python train.py --num_hidden_layers=14 --hidden_size=224 --num_attention_heads=7 --num_key_value_heads=7 --head_dim=32 --intermediate_size=640 --vocab_size=1024 --hidden_act="gelu" --norm="layernorm" --norm_place="pre" --norm_eps=1e-05 --positions="learned" --qk_norm=false --attn_scale=0.177 --bias="all" --tie_word_embeddings=true --parallel_block=false --init="normal" --init_std_qkv=0.031 --init_std_o=0.0385 --init_std_up=0.0444 --init_std_down=0.0444 --optimizer="muon_hyperball" --learning_rate=0.00529 --beta1=0.95 --weight_decay=0.0 --lr_head=0.00744 --max_grad_norm=1.0 --warmup_steps=200 --schedule="wsd" --decay_fraction=1.0 --decay_shape="pow" --final_lr_fraction=0.1 --batch_tokens=16384 --max_seq_len=1024 --doc_mask=true --train_tokens=131700000 --max_steps=8039 --dataset="wikipedia_en"
Each number is 128 + 32 x the weight over its row's rms, rounded and kept within 0 to 255. Layers, rows and columns count from 0. Numbers have three digits each. The size before them is the row's rms in percent of the matrix's.

# layer 5 MLP down (transposed), 640x224, rms 0.0443, rows 421-542, columns 56-111
083:148132106127121130181096124172144126106098099174121168136054165128128157118093112072098140098101099152103096178132141097195166040143134142131138087083135085163101107098
109:148118067103121123124059165118132136129151111094114100102209121134120155095101123133126128144072107148118145202107093143134100076141146114148155149098143175158134155130
086:044180157121132168117156130130138122132133190095107136183127148145130197138108097144118115153137154095129102149142126163115106132162140140192168125096140115146074114104
097:135106202159139161150103158152102074101130147117088121171164131143158131145199146179092133140119053118145099120201123178126149086203130163111097066168115087159112182049
114:074092187092105131117171128119095135100178116155082126087157173136135108153112156099152125150154132137142112121150105186115091092136102124135157098160136135142113160137
097:142121093097156130137127118094127077218187115164141123131126082145100151116140136150127150153089154194164111095127127130165136139162117103107129090087167151083158112164
097:125171110138108138107164156113086142090159123142124178121131094091027112174127110159127099092179151091088116146108126184127130091144189162123140105078102251061152068121
087:052088134154169122102152104131116139158113138066140110159107098119127122198140134105174160135150142081094129157100073133106154169122111147157116039151164152138140137145
100:135116147130122132142147141150091155097120161094089091134134143160129183165061154146188088085126175148167108091060129207121143157123128085096162117138122115095175086122
108:177153125021151117163108155063134147108098123100160127166155154172134179194145141126069172143183116079092141119128156124113130143175149163160128057138127080135143115080
105:120123131123115092109124151062224147102099148081166132140078141120191140100138134166166094172085122066122066082148121106087152052099103182106199077129116090102137150110
093:139075114130138134124109064138122103127122095154122039148056120097074110141085094198101142156187137158062228155129109137134165155084135124139131122111082161145086111111
093:173152110079137168129152166102180149150148045074108187126099143132042162153198096151080122108095129128140172152111127133153146129132112133160170166156107144145089089134
108:164177114090150132133121113117143106138091110107120087103112161124154114092132130108061085112113065126143140176148102101167127102122131123071128157106065103117160110136
102:107141139117126130143107186130138120149111120086044099212128083108132121108116100104183118160144126151176094154118093142111096126172099162068147115128157136115144109169
098:188105184094115124116157082088109146096156109140066167108160105208120212110078105085157157112096133142081089089091105094094081112092111182170134140157106065148112083101
087:171066145139105152067122108109144103120134138083064181107154095187193146105093124138129116129125092106108070107125123116132157103139117132063095146133143104139088128103
101:190101120130137163102140122100131117136069137090143083093097151144170109088115105187149171148144145137126122129124095080137139154142182114123151088169151096175150162104
090:084147146077139141123131130194087115114131115083129188189094121172143095112093178112060098141124144106117119150146124148150142111104166127180141131119116122124131122114
101:124141082121146136129150138196163136101078157125136136106138146150051153129066145032134149121124122046157130151106072102133153105091179127134203095143148172073178116180
109:109158066191115112177118191132129109164092146185159093127111072131126053115136179112144176175162139161111127166104128170163110110136082085075080116142150129150094105124
098:116121137182129103136104151126162168164133144131103186096160114185159117148107144120140139153094121120144151088084165135189092202117126121156156164161133131199141164057
098:108120114122102152168084135170066123150136156159124140122094079161112133114161150163123148139166175097111075079151194145079133173194132072130124200090139150101088106142
100:172161145163157113114176110174135090124140092112143111122171214111101136077122149146155126138103070101088055177132117057158179131130086161150157126134109109127101115169
101:072123139114099078159170078140133114140164121097176100136161210179069153163087114105151104115124187167103149067127188115123105160088118102101108134153096159093108144180
103:132157151115159133158093140133080153129186156145062124185125083130109119109172084124119118154119133111119111099143161195139142096066149085190146140102179136092156135187
102:122075153132107136135129119175082155154115164100084160179131128163147145097125128107139123133088145114086153152122118132104091098080089173112154159112191080211109191147
107:157089186106124107136119109125101187115100123069115106118126083146161136087062132178130105124162194130092154097139133129173134172110144127136155129118102177083114081078
090:110113133103193146093125109173153105151038123121139122130082107088114104182103157161054173102101117157096148138202091113115134170110139149112149087070149098094125160129
100:155147182177179111120124086108161099116123070100125113164114106085174083154147108101146137172119049076097137127149075179113117240132142120092092118136103090117145096068
090:091080114129130117133137188067064195179118107167128102141106118071125118094173141118128163143102132191115168137177112106132114135128122178147134162136129186055069151157
101:150131090177102093112132181096183129175158096081093161130102140106093117092165140199161102112142140140072190111148207145172151119132172147119149113030134110121123106090
093:107130124123102124128070103103080122107142087064135173156117133133164117062141104059101174184187122177068205115174110137168145110115125110137143104173111111096130130112
101:105151134101141136119127133157117124145094075158149115086115075156148144148113109156128157094124079193125154096149145081207094134075105157149102105192181126156156126076
089:145173158154184141113118130166151195114143190153121106093176129121087088121078134140191171113124155163113089102155107142096146147143137076112133103028074102124159126154
097:113132181115159166106092147155071123107112120142083130113120144066167139107072124098119148128143150077120148107101183073136085081085081145075112176143097154098099095139
104:108135104180157135146154097169103157128133052116107090136123081169153121100129179148101120116144068159115125137116132088120138145092206078124145157106098129138151164122
091:145020146123160119139142104101076106158085106140146115132149188093117146069101157178198200129112100152040100138172108108136112175119103191128058158115136118161099121161
104:113119109048170149135090086135163124129160120152131142071113140147091133085194137071121154097108147114112062084157123116127165109089134156178131130161154082150170149181
096:188064128125097069086112076158072162136128117126149129125073162129166159133126138081145087124160087133178064175095125146119175124079153163162149098076103188113091143145
094:079054132160099135145135178159133064184101144136131098115043127153098173115157053155145120152156104130089148124120047145148081141142170144061153092151096129202149171120
107:142091181041136116158066040079136121093122136101122112150116090074116176147124154141166150106047153142129171170136096107112076093114108152144138151129166126214110147121
094:125085139126087111112151122160128157145148142140121112061159120152093132065102058140157133102122169130137156085163105128061156162131196129106193146178147144076170116102
098:123112108112083101077119152143207143121146126114108116127038167096139147183101147074089109094114116149132157182105159119153129137040128146148076143134121164092126166170
108:122113057137150093163108155168099126144130151092153137113094098097098086084176157080168097139063153078112136128173160198148138132132151112085110077148188179136142052111
097:114118071151135161167134195108078158102123094173093171121111111150107086106163114131113122141133088063141151066106118191140096102133148129110062160111107145140096155149
094:133184077158136120121077123164129063106115168140116122200151154084193188099160130162105173133119133073148178096102091172147118128130146138140172109203128135105139112056
082:155097141093178117114141142114147147101044165111159119139117123165126109127125176142122172126084121134158151086126149085130119128134125140107147075120068196149151125126
099:092117066159185064094135157192135168098105142149211097127135122143103111100113191191089120082106135178175161094119203051145165188162108155118158150166099162124147110143
100:107140135170179139172133106146122099106151167116137213168164140063135124134148171100069093164144105166100164128121195156135138100152153094153104131180122154102119126143
106:160095110147172198131119167131147137140099107140123160162121136154067132109138137124192163135154112155125110126106124104165139123171106142174090055097173129106095074080
106:137141119088093138087138138135153112103087108176155111178141158176116154110147144132176149143113160128148173081121107190051154072069136088143146108129174140124132177182
089:180083074113060153149097135134143076143127066128159111158116079131111153160131092105144157152123168185068123225104110153110145169117085133136137137133105092161153104117
089:101102167125101145187162081099115118119123106080097090114147124046123106097107107139038122106186126108073149144105144127117156178087149158156143152126164146106104090139
098:117177128118104129173090190111173136082138126110064166113151109145147111143128089133228124097177121118123096108119055142122137115086144155110135102107119099224102087086
105:132128207131105138129112133166113138130167078104180139157123128131112096113067150134113143121156104205133070152104176134097195155160133114160135156131043154103160118218
092:126106114090140182155124056141093076178104091050060121161165129093151151123132097171165117145100077092096131114156081112100095159089088144151117146113162129164090110171
096:134092155190117119114117162165110144203139111086122140126132091087136191093146085116111088118143154142139186135084139128146083132134112127094149137074197182123134137149
101:177164115064166136136099117165171177175126093083094099139153107154094147143080141091087166128144133139204160120102162117115139157088120079149123126141115142125111166118
098:163133105130127112112093114109188171086068179142113128088176093078131107148153110107166158133137144131163153136136071189128076113114118120091111152073126075149076152106
117:089098091136135133127106144120081167122137074110151042154118154147212107167159164134152123091149112155170076120152146124029150110186107105161114127121171141081109171141
101:131080125138094160117117143088100099164081087094153145132073110167151135183119111100104146151136112180116114085184074177128133155157176070096163111199126132127081141131
100:138168112081132100129151103113173150143135125080128208152173123186105124049119140107162160137146096115092135153208053119103129087143129190100130111109121177107137140125
117:073192101156113138145180129123160130111064111187149142087091102154145142182149167139142128130158171154109128155164138132089086072173102128104149079186170142129149114121
100:116168116135112073150120107161112123118154166120101131129089134130119157193156125144137182143134079148109109132097077151128079095144148055090150149126191105168151101104
098:127137115145125110081092122119200118143139095075172121101084128149132125122122100138140099106124141148136110144147101180128133115202154098143112142082137116103127139180
107:114072118106098128121102148153083191142111128085093113112138154122130083153132109082187112076085093104090180145145048178100126094109100145116141091096124144169106083119
107:090116200129104144125139087104118102111095118093132140178142156103123148103171082141092091168097060129095172129139099131108152144177095096057121186106089132142163137058
097:152127097147115094198067126073159134101144126147109114137138146111104126129119157099098145098114129140148072103150057181172123187148152136111163147153145171125159093111
093:155142153111142159118112147100150137088096146154128060124154126177121115124087162148135133166128103161121110189158150126118066148186144149100155105105121147112097161083
102:141092162095189123162154076156180140199108146157112119074125143147123093138141084149125123156165122048129116109183166119093120142137102116115091100126127163123125157120
099:115086134115122158115111173127144166093166141128137128111165161157089101172072128086107135085148094085142088061143152167129167186128118086147168159113167078159064128126
094:141089167149112167136155126160212129085108105121147120116101141066147080123115115131134114124184132086092131151129168134175099156140146088152119162152077127104131065064
102:147176134092180115154233113183175083117145131087114132115114158115108151127139096120089105098088100112138128096169113149078129087163103165139090123091192107073076081135
097:136138094096111087092106090144138153150195147098148131096103128126119128127144191145206135132129125121148161098166141123101161141108139150070103106101112126077180148134
097:149133136093123200120125079090178084057128120133054117119148083133180139049133180165091129120136107171175134109165140114136108135141122129148167145124128135131124086168
109:138103129113110114122156073155083128102124136130138115123103107069133090165161101112193111090112159136134095136088124163169105162157196160153201126127069123141131088159
108:074077115100181086139099074095170106129105106128164181114151136127165104143142128089120077166204051111138161128145105085129151125135120077162110113116103094114143090113
094:174141062112110095146122170136116068089122155163168175076150150136107121048154137168100041089123100124080169101164111127147157080190160075138137101077157133123101129143
098:088211134081104140107132071079163123125145112162086108157130093203172169140133120114128145132128202176167126154114080149129146094065134124142090141148151110077143109111
087:078186136117103125161121133142180092093109167175142080166103048123090145079173146105159089084188105186143131087168157119095140121126138137096180177160158140160157143163
101:076165148098138134135106130112110103161136066096151066142123161083168175148167097158141078144154156073090136067104086131134145114111141035095176135142093134118175120119
086:046137143188175102116084098130101090106154143082159154134177106114124132102113127110150067106145134157055154163054158107145123097117125135158129072158149167140098120174
109:084162123158101158166132102083104134153172159094114148091129113118122119160159184163099063126150129095114133204136098158080138223141149145053065143124102135088133104182
098:129131127143135105142124077126115105109086144080178087129092114115122092126088090127163181114107157096125122152080138140149149114109157088109062173149190098117099152182
109:069138111145157098193127104136134143124137132141122193155085180144110122155147155163142209143093166140095164136188129052186133158133120108034129098131158103089070143127
100:115189163144092180159179144125096175123156153123174120131111134140148177102078144122082116167160078085137119112117128095133143173209200133069128168139056139053179117088
090:134104129117109100134116162143157112178062153128141098212209110112201131113102147106174202145142086120114114179117179143139157188130102125178140059084125113148104087123
105:091115168141118147133134090117146150131149081082114145153133146108161175162169143194067129141124078172097116146149095104168164098110137188123059105095129145158135117125
093:077125201134098140081143167136153145127065134116149107096126125109124049127141169110186100170133142111117117156128166108126080124110137110088150148122142116108058202124
102:132137121144153129115157172117129149151159168148096190078128115119101124100103119131132097154102133161155117159128154120148089124128192156148149184107125100161085103134
099:153115146202120103124164060176120150097143172180150130144168133194051136154089189128103116150064141125114118164122192132095131130115152077117125149104103118125124118118
098:127183142161104169141136126198164136083109100146146121115136106138159193152134110111147114114200064139156159087111139112206171179116180128185148095169136079130154028106
091:174108130153146148084094122124115129125121134163122118209125082156161098147118164115126134125092133101107143145142064137132147115124111122147158067125104095173125166115
099:167124189113159084155155087153149125097092113141147123139073186158132105158189153097190068109193148136116148113074120092098135079114152099101125145161143107118146144101
087:170046095166154168106122119050190155117113141116097148128140060044040144095126158173048133154086092206059203164126127097151121145117179141133159128120144133179138147124
098:163208078162082124102130116128135175147114113090180190097092119130170133114135146094135128109100120115055076084114176077170163129138164074160181096115099123130089088162
099:131168096195140100136140110145170116096153125129162141089131112123123133106115119125125128134071177155135151100087079108160121072107112121160132097212179133199135188145
106:107139077126095152109158148149172144074169123129074135072115179046122088136101088138170107145087097185109119116131130089100101158126065128117126133166072134153185196102
105:092091152060149167086106186118049145177079164162098131123079113082140127155182121122169110119113091121210130123164125151116108079121126105075127143053150150123125160110
102:137091109159131100150175141125079150123143088146084163105118183211133158142086148152083077123154143052116132092158076146117076132120096146144148092115080132130152140152
092:159085132071156108128151173156102069165177172158063136098142243134117148102115127113122126067101128144130073143112168093120183193107157129131106084144192182137116121127
097:163144091147168102078143150127151155151134113171074106131113116072112140111079168163154090162103120156135171119146108120190096176123088121136064093141103157184134145139
103:176159154154135134126151159201128130060056128086132157144096092113101121114099108169149154084169123159064097109097127115157061156147107134172099160119145144126122089153
095:168149122131112133143086175155151130142143082135182175107167148150107148143129119136121191172134122097157181161051115113103131144094149092101125112110090151107078094136
092:139160131116108103074155150069104149174084099111053138116165170146157193106129147190145115124127123176139156080125119105156062092113112150130119182166088156184097116126
094:114168107119105128079094122113134144117149174091133109149134162197172075144112030132118169161160137106183141056117152101136041102096126124164164138110130155111049179139
100:132137075150144090095137125125167095125188095070107157140120173096159156141177139151130116159069075143170089111130175124134072144120144159102170152145099113086090060146
090:136098135083076119197149098196150121128094130141106072167166114171159112149086143130117074114148154137157148157149167114172114143085105129156153138128119145101115114102
110:135102144184108141180176169133139167132204092133071079202132111196122136142134082144113107152117054126126092135140175127122137116089186144096076122111155152114107137055
092:144061191141158100144175140116147101092151199109140128114084096087141167137094116108133144178139132089108075118104101133101118094160185131158088150148015087179095162127
102:144111088168157134117085130122130052110078095136142127110076080097112110151117130108110184164165098183094159103102135159146118191179153141157121107147151111154115141059
105:161106160148152150114171102085173118163139123127126161051126150036058122103100149102078113155088149122078170149135153144141121118112103124191153128147111122151156134104
103:143138158119173136147107139071140205153087113126183144133188134147123148109083101123114107207113071110117157055116114129142068168109119097128108046084109085139128154133
100:168148151159094132086087141104079127101082176123130118094152095125111097085107114144138117089141183104141170122082128139145076098129126104073110080163101152121157159188
096:138158114148089149118120090123119123135160107108078160130184204202167151101137120139158152126112106157104200115134170160128154086101125152142144116124099122133102185138
100:127170211116064146100135119111138083132116115194112098141177119110095123131160157066150121107117100121105113134147106176178119106084153094140115110134134134087196106171
088:155125141108137141164162140086102142093128116143117086148158150138117136156097149148128126114154164187140157102155130088131086145054146136107173083081099154159137081130
106:169141105122094121101134131168163174107072128136104094136128144036127090097167093093097179093111186127047203123107178137118116147108153183077110116151165159055162111145
103:146141163223125129045063106089133172134120109118052125142130058096158117029098120120139106151141114147102141115147145121086113114134153127158147120145170170166148123139
099:110148154111126134083152141167176120099179187172095132102133148088098150183123075128171133086158130120138102082099126119109148115162086154176138091140121173116150051135
109:157119122141135103092136165160072140142140138079136124120146143121138167113072167126158113154064146122094077097185149137104121048127067171094127149134208176127113127109
# layer 5 MLP up, 640x224, rms 0.0445, rows 422-543, columns 56-111
106:135153165135092087138123075198123140180119148163108203091077119145121200122105146166116126154108037114084175177154153072074120092140118135105094143098155135132129123141
088:090070077186173077150096168165098137145129066167167139105066055075126103179171158105110054142158153099166146113122080109149118117097147132142136147111143149128107153122
104:129157114177146089120103093141165134138184157185142117166114110127163132135080116156126072142146086086120154125042075142156126121053132160132138164210130090184139108161
111:110169073168111123136101118109178130114118123134146116109103114178090161110090096122098130046113081086126134210141154118121170159142190143111075181182084133121181151152
098:143095122154180153187136094095092143139120098130147093081185146147076121119194123128189137110163117152112202102058176128128089117175163082148138161110098148143123125115
096:121132138102074152182154144125152111106081146049144080107143147162137078107128051155157197153117177098148175137125157099156171209130046150098160151157084098119150124127
091:118130134141075084123141089181159137166101148120131181085070125093105185124142162118089127111137191156140121155147202102110128092134111122091094185121157152124146158155
102:112128086121068133117106147133131140155133062078096161119127172143127081143128077158119110093152115116134082095130142123128126110206148156164098128160170103161125165141
102:102144117182140127145109128066147121127146172085131120162156150133167113135123130115124144087112089120146170150111110136182153127091169087114141172095133175161099143171
095:122123197153138076189098157146088067142063076105152191116122107089133105117187037124118195090133146134131151161154136094129095118129150147117140087138137138145167137101
091:104163117131174110081086069176151147108173122125158118102135171150143147115110154109135172119134131136142097128114160096175154084117174141155158077147129108110145150039
095:143170139156144134188137101188150149103159107151146082117133141144164119126110191146181214100223104080123138098102133181134154138152167116125137175076157090132126166117
109:145116136162129142136070176081129169133155108181099164157097105160102165106123118105097132099157166093151150127121154131091177105094112121139066110108186144117090147170
104:069125112095101139143109078151112142102112113178195084127080083111106155139163152109185169132122160122126093092098132138092117089085143100144056047112142129106147115142
095:061190053124084072145136110136184149171152122202139097106142181085116086180148123154155120117159158097184147132128139126083132081104138131119146135144138125120175093157
096:106123117152146125106121171133140200137141100161139090111125130161065134117104132128066084122096155097160117114155127139121127157080084088146124124126155116163121102088
101:160137091079143109110101133081115131184157144099084147166152137116069157116119141091126091089125119117183129105123121158167141174166140109120103138138155165101098054124
089:094119128116091113138144089119162120174133095098156063110156076110110183141056131086145042146136096115097133128104152116160177142162164159122137084118110123145158130130
103:100108123077132157151109087148161165153109147157158132094173150072166129148162084188130108068142145163118130130128182117171080111130114120162089119173120094170127132099
104:161073078171125124118105155132100121128107126166132114115130110176104104148111106122097117132136169181150176141147091122197147182135131158117114126110112146060097123135
095:130094081098078200165108130133174147080068128167164133066148154117158121178145100146137063162171070120180140144147158097101118141207143160095109102178144142150058183119
100:096130139166155149183125127149126221138110124185167066117113099111139090156152202174130105163087194138096120162095101190140157115157119145111137141137079145187147060133
101:103076088117190142155137074107164175163104141158085093170112102165153140168104115109061158164110125142123124134163060103112116162148149161115107086102132079131144103133
106:154123124140051160172104121153158188087134132176104161141131170143159097090186058079109143110117089083137163119115080135172144145138176146123166089116085111110111167066
102:166079100180123121140175151135143164101133118111214191143142141086177155175162107132164102096135124139160132105057114140111095173103161131086104132126162125115106172100
091:093168100120115155097087135133102135090162107192103048109137176122214137148158150201085166129114099135100145137104130132112151178153140121136091110122103140060179117117
100:122171147097111146147106103211125199190140184224146123130087120140107137190117089099093134121102172149158077168120138108109089122224178112155106108113101130125105159124
094:129148114162140117118119104171121153113082129110148147148102137103132119149116130151230065104103107137181191140058161115096120124169171132102116120114121118135156148149
104:163102113113106161168100072178162132188191151176117150090132082157081153111140104156116141165171117125129091136135128119098138085147182145135107127218142130103150129114
100:161104115119085088125083153117175119099095120081150125108124109170129119179127166164140101128119097199098125126159166141147054143186133103090135101105180127160186157153
100:087132098185118072146100150094137097090074100075168134096140143179157152137150099096093105125145138100175201095145109099130172122136163107130117137146125123155114103158
096:117112132168171134080142146097159125097153109127146099140089098196116180199093138141139127124096156081160135196067159150119137111131131157144119100126121115152105089106
101:120166117150127128074029096107135091117088117163080113118115134164106113153140162144104130089109148132129175142127128115144117132140167115087153126117187171175109096120
096:120044109053092149156123071127142052096079107125137134085150181092171167167133150197076098194133111106101116167141164120206128128122135114086093130115106135155123178153
104:097098087102175158148150107171163135133188087087166129135176083090155140125133197138062142163196153178166135169159160086145141143124136098120144149147163119140133140154
099:145123103121076126096105135091174111129101132117176105155163136108094159127127123178145115127073133155185142080132121201094148101151063126053102146114092149068112160143
097:096191111136146126121106127130155103158174202141123110114070171174111126169159135185131083183129172089112154078081186103116091153187156085146140131175059177109140128127
096:105107125071134093111113122096091121175116172168169081088171136074156077167090130195067154082125101109157123164105163157118151108145083176115159100165098144159164164139
099:081118122130161155129184132124178160146142113147141076140136097145061180060119152107123206097052112143131170096115128082135112141162140086166109189118111104147138142156
090:158116083136150103162128088148135060177066117129078125186161085126121100127146156123132146111104203097130078198168119141131195129106123135060063149118069126130157145136
102:101123101101103111088180132170142141096185111141091162093084118081163095134130180115093114182126114088138142127111132149101169136126132144056143066099098123100216181134
091:114152113121109099093134066136125003139140104073137115079165169122119064122156111103117133198116141082114118128152136108135158130148137133092138097138174168112098128125
102:156160148146108111143189148142129195099060131109116145176102155144138140129108115073122126112095203104124160141179085104115074177149154118147134142116142093189141165115
105:129134141139132139169142125142170128129118123120167137196127102127153098124155073076106104141101108189100056143070104122132147154131121155190124146151113160143163142090
095:161100116141087103106179129137168131123125138145158100097084142085163137154103149050188142146140192133143101133100139117130124149088186091160086107077093106111139158121
104:140118144163110112144113080105105158172179149196090092121123134135142116144150109150141153058131158132162095130115177076106138113069158086105060148135157158189189195133
091:150148176183096130105128102149103098157147168097154180135158174131122151224128130132092081144102141079140117226095115139098134081099110097152109204123083081088126076132
105:162157159176196117114104114137121124059097054087113092129092093120144124131088093101157135140110100099129126137074125165129076118212179162120114099132132139131104144150
100:122207159103053138120177117126137157128137130157168098115105118221153138131082094140146139096127209079134110153179130185164151119114171102097112142058169134162169065111
102:160179148065187095097062088117155139184144095128166149113129145121189119109118096071092147131158129087132149104114164194128154101133130160154204194162125152104152130152
102:150062171119137089157070088212177102159117126110138111150149125094177162102169125178100141084180136135175126108124088122114151141128175190098110103078144161056192139171
094:063159162134092096155161146176183132147093175209110129128096155144157164098122222145126131065164158079142167104156106054204129101168130156186140153091113087084136156118
090:106167090129149131138123151181100112141083155123164123105134160158097134134080144191180146111182142141167108118142150118096117115122120145142150103181163102126134120135
103:108119154107150210138113197166156163118094166163146149095121114112105097178171154107120139152142149110154130130117170167158122142122094086174148105101128107123085192091
109:153140123192162208126153138074156134160158052137120140114123149151087114128102124119089087180109164159109102100123107122176136082161117099120114155043108113144157104175
090:138122138104157123125122149090154175145132123124147093133102179131175138148218148105092092081180173119142152215151195116041128199061095112085148133148156132116106198097
097:164116114182167123093151098071140116165110141144129163091144125075116171111099166110173202158105123062115115091072110132143108115128140090170148145102145160126180151153
109:176127105139158164075123124143124096116126137149124143122182116134102130163098092121163164116132089120100095121137162218131153184169164066129135130178115141119109163057
102:116129187198131100167136171208142085156119140134107117115107124081139103168163092136041119135116152100130132117106119191147148163149109170096097114166128149109146111152
107:120094074134133135119157113146115125136076155167186103119179126153116109168095146122171120099100085106132128066110117116177166127111120096099139054144152125168091119123
110:110123161119127126151157157090156144102093162133117078142142090101093164122096150104156110147141141133167113101116167116102116142114126097112162130121167175188150125151
097:186149123137070125100127169087126105162145181154191126109131109129082108107153118131083058086087108133083107154126154068111129125108187054178113122136151135162155125134
107:083174158192119132174131098128166109109085100141193182168130098170109104208113152177143187158122129100171086141152195142134125078110157081175126124098075121092151116130
103:119087103157157128165149116101192089112128132109097045117132193144085136135041174066097110110152132128095069132125131125145118200127103106107153168059154129160155121180
098:156161122162129146169113141141129154143154130090123117082108120124184106127148135132119147091113087152139109122115173168071095169114201096123146162170167131179104113149
104:137178127143112162137124128129192146100117135182092097169122151124172164149136135176083098083153151124196122124140072118166123133123151092125124151121145132101153105176
110:076159157164083097148174161118163133112127109117193127127130092179165086143095166124193124139158161133206071154132135176125097083097085125126115130089112122131159119152
093:111151190129138124107135069184118105111102082140140129121142063106147133141074100137136137115106099146200156185111146163110118137094136100134137123061132116158131115174
092:100138096201213128196140147094127110108073107144125037128112099087111110124176142120121146180125121144104140088110136118074118176176100150121113116144184116126139101107
103:139134112144054098159122139126102123074186081120181138117137132124134129082177142111070093127125197099138110065084131162121134116137192127151093164136149149140051087079
092:104142123095140095142140105125095074125150099119110112142128153101202076128096130216112133198116155126171207149142159025080124119140134183105097088092143195170150086141
092:125134072129100082133056189142076124113131122184075132155170125171116172133145104119104145148155188124128085086183132146121171153108117105073078068141148076089111102149
104:167089090178063114099106143117093095119107093127188142124128163074187142135084138145157109083153104091148121155114150206114080127141123138094135126140083078092125178106
102:140158134123134122089106114141136157113153164111101119139096156105098132140122139095090090111112116113208151163138146072136099092152196039109072158124029066143100188131
096:098157103159155121131134063128184159098157094144133124103116111132178132107120109114184097136194098099132137156091140173175131178140133134125101166172142194102154143139
107:098075132149158190057132132136184141080080156132163110065133162193177081120108070152079146153134103139155116118129114103093130055072084110130046156091141176098076115089
106:102099142139040163165138075120187151123109131167117164146155169135134129073149176115105130195124104156152175122167142155180141130122116149130089146090136103117100122098
100:156124143102075088150130156126094167110146103185105128155133133110112115149130096128089143119145157110083179113094149115122110200196118164108090122138148102113045083131
092:138180134056107106123044074127127110137109168129134125122097156221091116109092147147101138067140160131123112153128121075133135158105135179094132151147176112083134147114
088:121097144129164125109100128121104109109126121126133128146115189113087160053144132145102113155157181107160092126102079099075101152109133126129123153139143165176108130135
101:144103131167129097129114133156141194091136110187067121145144188083131061172111143087110143189120176129103116111093163143070076147109123101168089136122153154126102100146
088:122157132198131154126106136211160151144119049149102097094123163126132123132093116170085113114145188121121143192091121094202140147097141134103164125113106149111095139086
095:141188035144154158171148131173176123079143155180122118128087192130155133144139083156203180108059104060171093162082134135151104059114160114115125129099152117148140189133
098:168150139176141157135077138172123148156124130136023130169128111135085131140078193165078139165131193107107129182128131133153093140123143077116065136147062119147139118065
105:127122109096115152149145135095118127171095087164119054091149078132117147140128117100112127175178140122174080148121187122107161097138144130144148206157141102148148139130
098:099092104153173116195153149128135102153126089157099144138122170112139048115078184186128151136139153133150114127087124123116164127117087073117092156174111088156141164110
092:059137094153125175139179118126153110089098105143120093102050090113182135150175139119109085168137161137135190151108067090138112110118147120099156089152139133175161150138
109:206157096181133145139125114087119097139151099052093091098178111149071086123177118035126105142158094148156091128112126140109139099166091157123099135154176125141124136113
086:127098077127088139143080081128139119108077135193154095067140114160123133105076085129154101104111164115123144119109144146149113128181109084130084164081123091130114131121
098:144124130137116164100088099162073100148093127148195109175110159160135103122152166121098144147178138136149110099139123207127135145119097091096114099098081208133147175129
101:127138096081119118109147179054129114107123108119138100135074105137174162114125116163115171134170092174154111097129115107127155160152188153164130114179130094165094142135
104:110138158134170098144110130082133133140148069147136109149117133101098133138123137108115159154135203150136142154143118111086083156148113085136102163098191145118146147163
095:183139135160122100124162120076114019204113169097139109099148107122139104123191125179140152117127078127066101130119195140087114118148133125120145147150132124132164076155
102:128132093139102133090124174087109147144105133172168121135165125047092072147166192153146107213116110105176120141161105100060116148106130108067136136151152167145191188092
088:073122116124142110150133101134095116115112104144133115109132140149174174174154115108158120184110136083119099136074142133134126087158175154118115097087086138120154156124
102:070135118130126090176156155096127063120131125163080086150163070083178155154125120157129109091148136107167179129135161110096113146144088093140098132170128140180116083159
099:110135139069067143128082111142114148125146127136167049141105090089178147116098200143166072114148138152120081144146162152115143182184143135114144172127080177125088153119
104:133162135120145115156120157101142104114061143138193122147099141145133156093092138096133118056088128178186132152129133158137100127159145078192141142108115125093128108149
110:068100168118141122115082106150136137127165213156073179102139128124122100126116150144174117124117117092157131124152020190052123086086163112099112195161166179135141085074
095:104128103143099097037080111136106129098130078121147094080154099115065123109156127158176106190111132151120146082146117148177059125124168156149140196081169134125153127095
098:141122162092148090138176164094147151096110161127137135144168147163181148109097135131124156094134179162116159104069077218145125123108192128184102131206131140114081121118
097:124106080111138142176136100120119120200146137100169179096142141093154102144113115079059159076091090155205096083097159133156134121057103152153128152092116133095125123119
101:118123116139172130119167158103064121145170180145150099121114157135108107126192170107110130160127127090118140112148146119093163197083112174129129096106196055139159150157
105:074137110150119105118068142105120120083159117130094087139195108110078115095177087127145139098088127170118128136115125105102098074178175180147124182134152177125086132127
093:076156110215126146138120110140135153153169140139149138108102128052147117110077146073090161168063147175144176151077176126136162084181137143086146057111147110124162152147
094:105079133118138121154106136152173166115190089152140136123094123133080136127140133111159094184140083167085128135069147147118139148116105136091148104174152095080133170072
104:062135146187124139204151126059114146081098144123101067116126112133090067109171084164139165164135151168168108115165106136231138121143138112143127051140108099174161154162
093:089141153149143155104116127084150177124126143112160128105133162157097103189113131110101116188103087038081079140105133092143107114136117127106102090180142082134123132131
099:084107119212139047118166174097132122097091143141133106113127114134070146110162139163100097160057129070114140091068168140095148118115105149137115147103116117179117063179
096:137133130110113130132154125164178137130137134131075137114119105149196120093149157133154141107109100127156185221085127113109150112068157120092141099170111112136114145151
104:075126093123126119164153052127141158199136125154135149140163143129158125146140121134155076130084139151157144130158087144121122110176066098105092114110143196088139149138
099:046116079130101055146103125119135146138094126146108105102194147153152110109140107168067154122155165111119091085086154153097108137123151093079089142142094112109131104104
097:173112106153085078061123142125125146125102150076099095124133139152127104150108075130126084108073174181166090155147126123122141174142171194092161129128111199115146121156
107:145078128156138094193118106079188121094113160115158121115157128122169136151080131049120157144186117108114140159187123078154184146105174149133152108060116112153112099076
093:107103100147169136140114164154181127166060141122062122130132158049158090139177092112089084143123126166080076176117112146143095127138144126136114083182137121112128102162
100:158114095078187123078082132160148108177111153072185169075131159111109120065208071130128164108128105111055103168074113060138194112136131153076128127120103105149147091134
085:146169102205088148134056087146126112111067165102172179090111141146139128104134144132145116115113124154124145208092135132186145115165117138129087157153122131116112097133
103:107159129146121151127145071092094148178205098157170119127128183164169081043134130141120152130117135107147123097123103170139126140150142155117047117101124128125151186109
094:156109151136130193104095080102144100115104115127099137103159157124141060170109175153058131161122155119108141116157121111121167155151105122117103163147101118060079083120
098:122142149190104060146114130135203125211098102138085101118132137146205116145191132139120121073156118150140107173161092182153157080150127134114096119106133178081165097171
105:166149188102114170144102151051166152143095125182171118107074099154107154101146102103145131105191097151135169113150103113132069136090168134155091133111164162147108130189
103:107130128156126107149131106163100147127137099119153116081144125109079173152128105093118101184063095099145142117152167146106180096131138123170146125158123156088158180136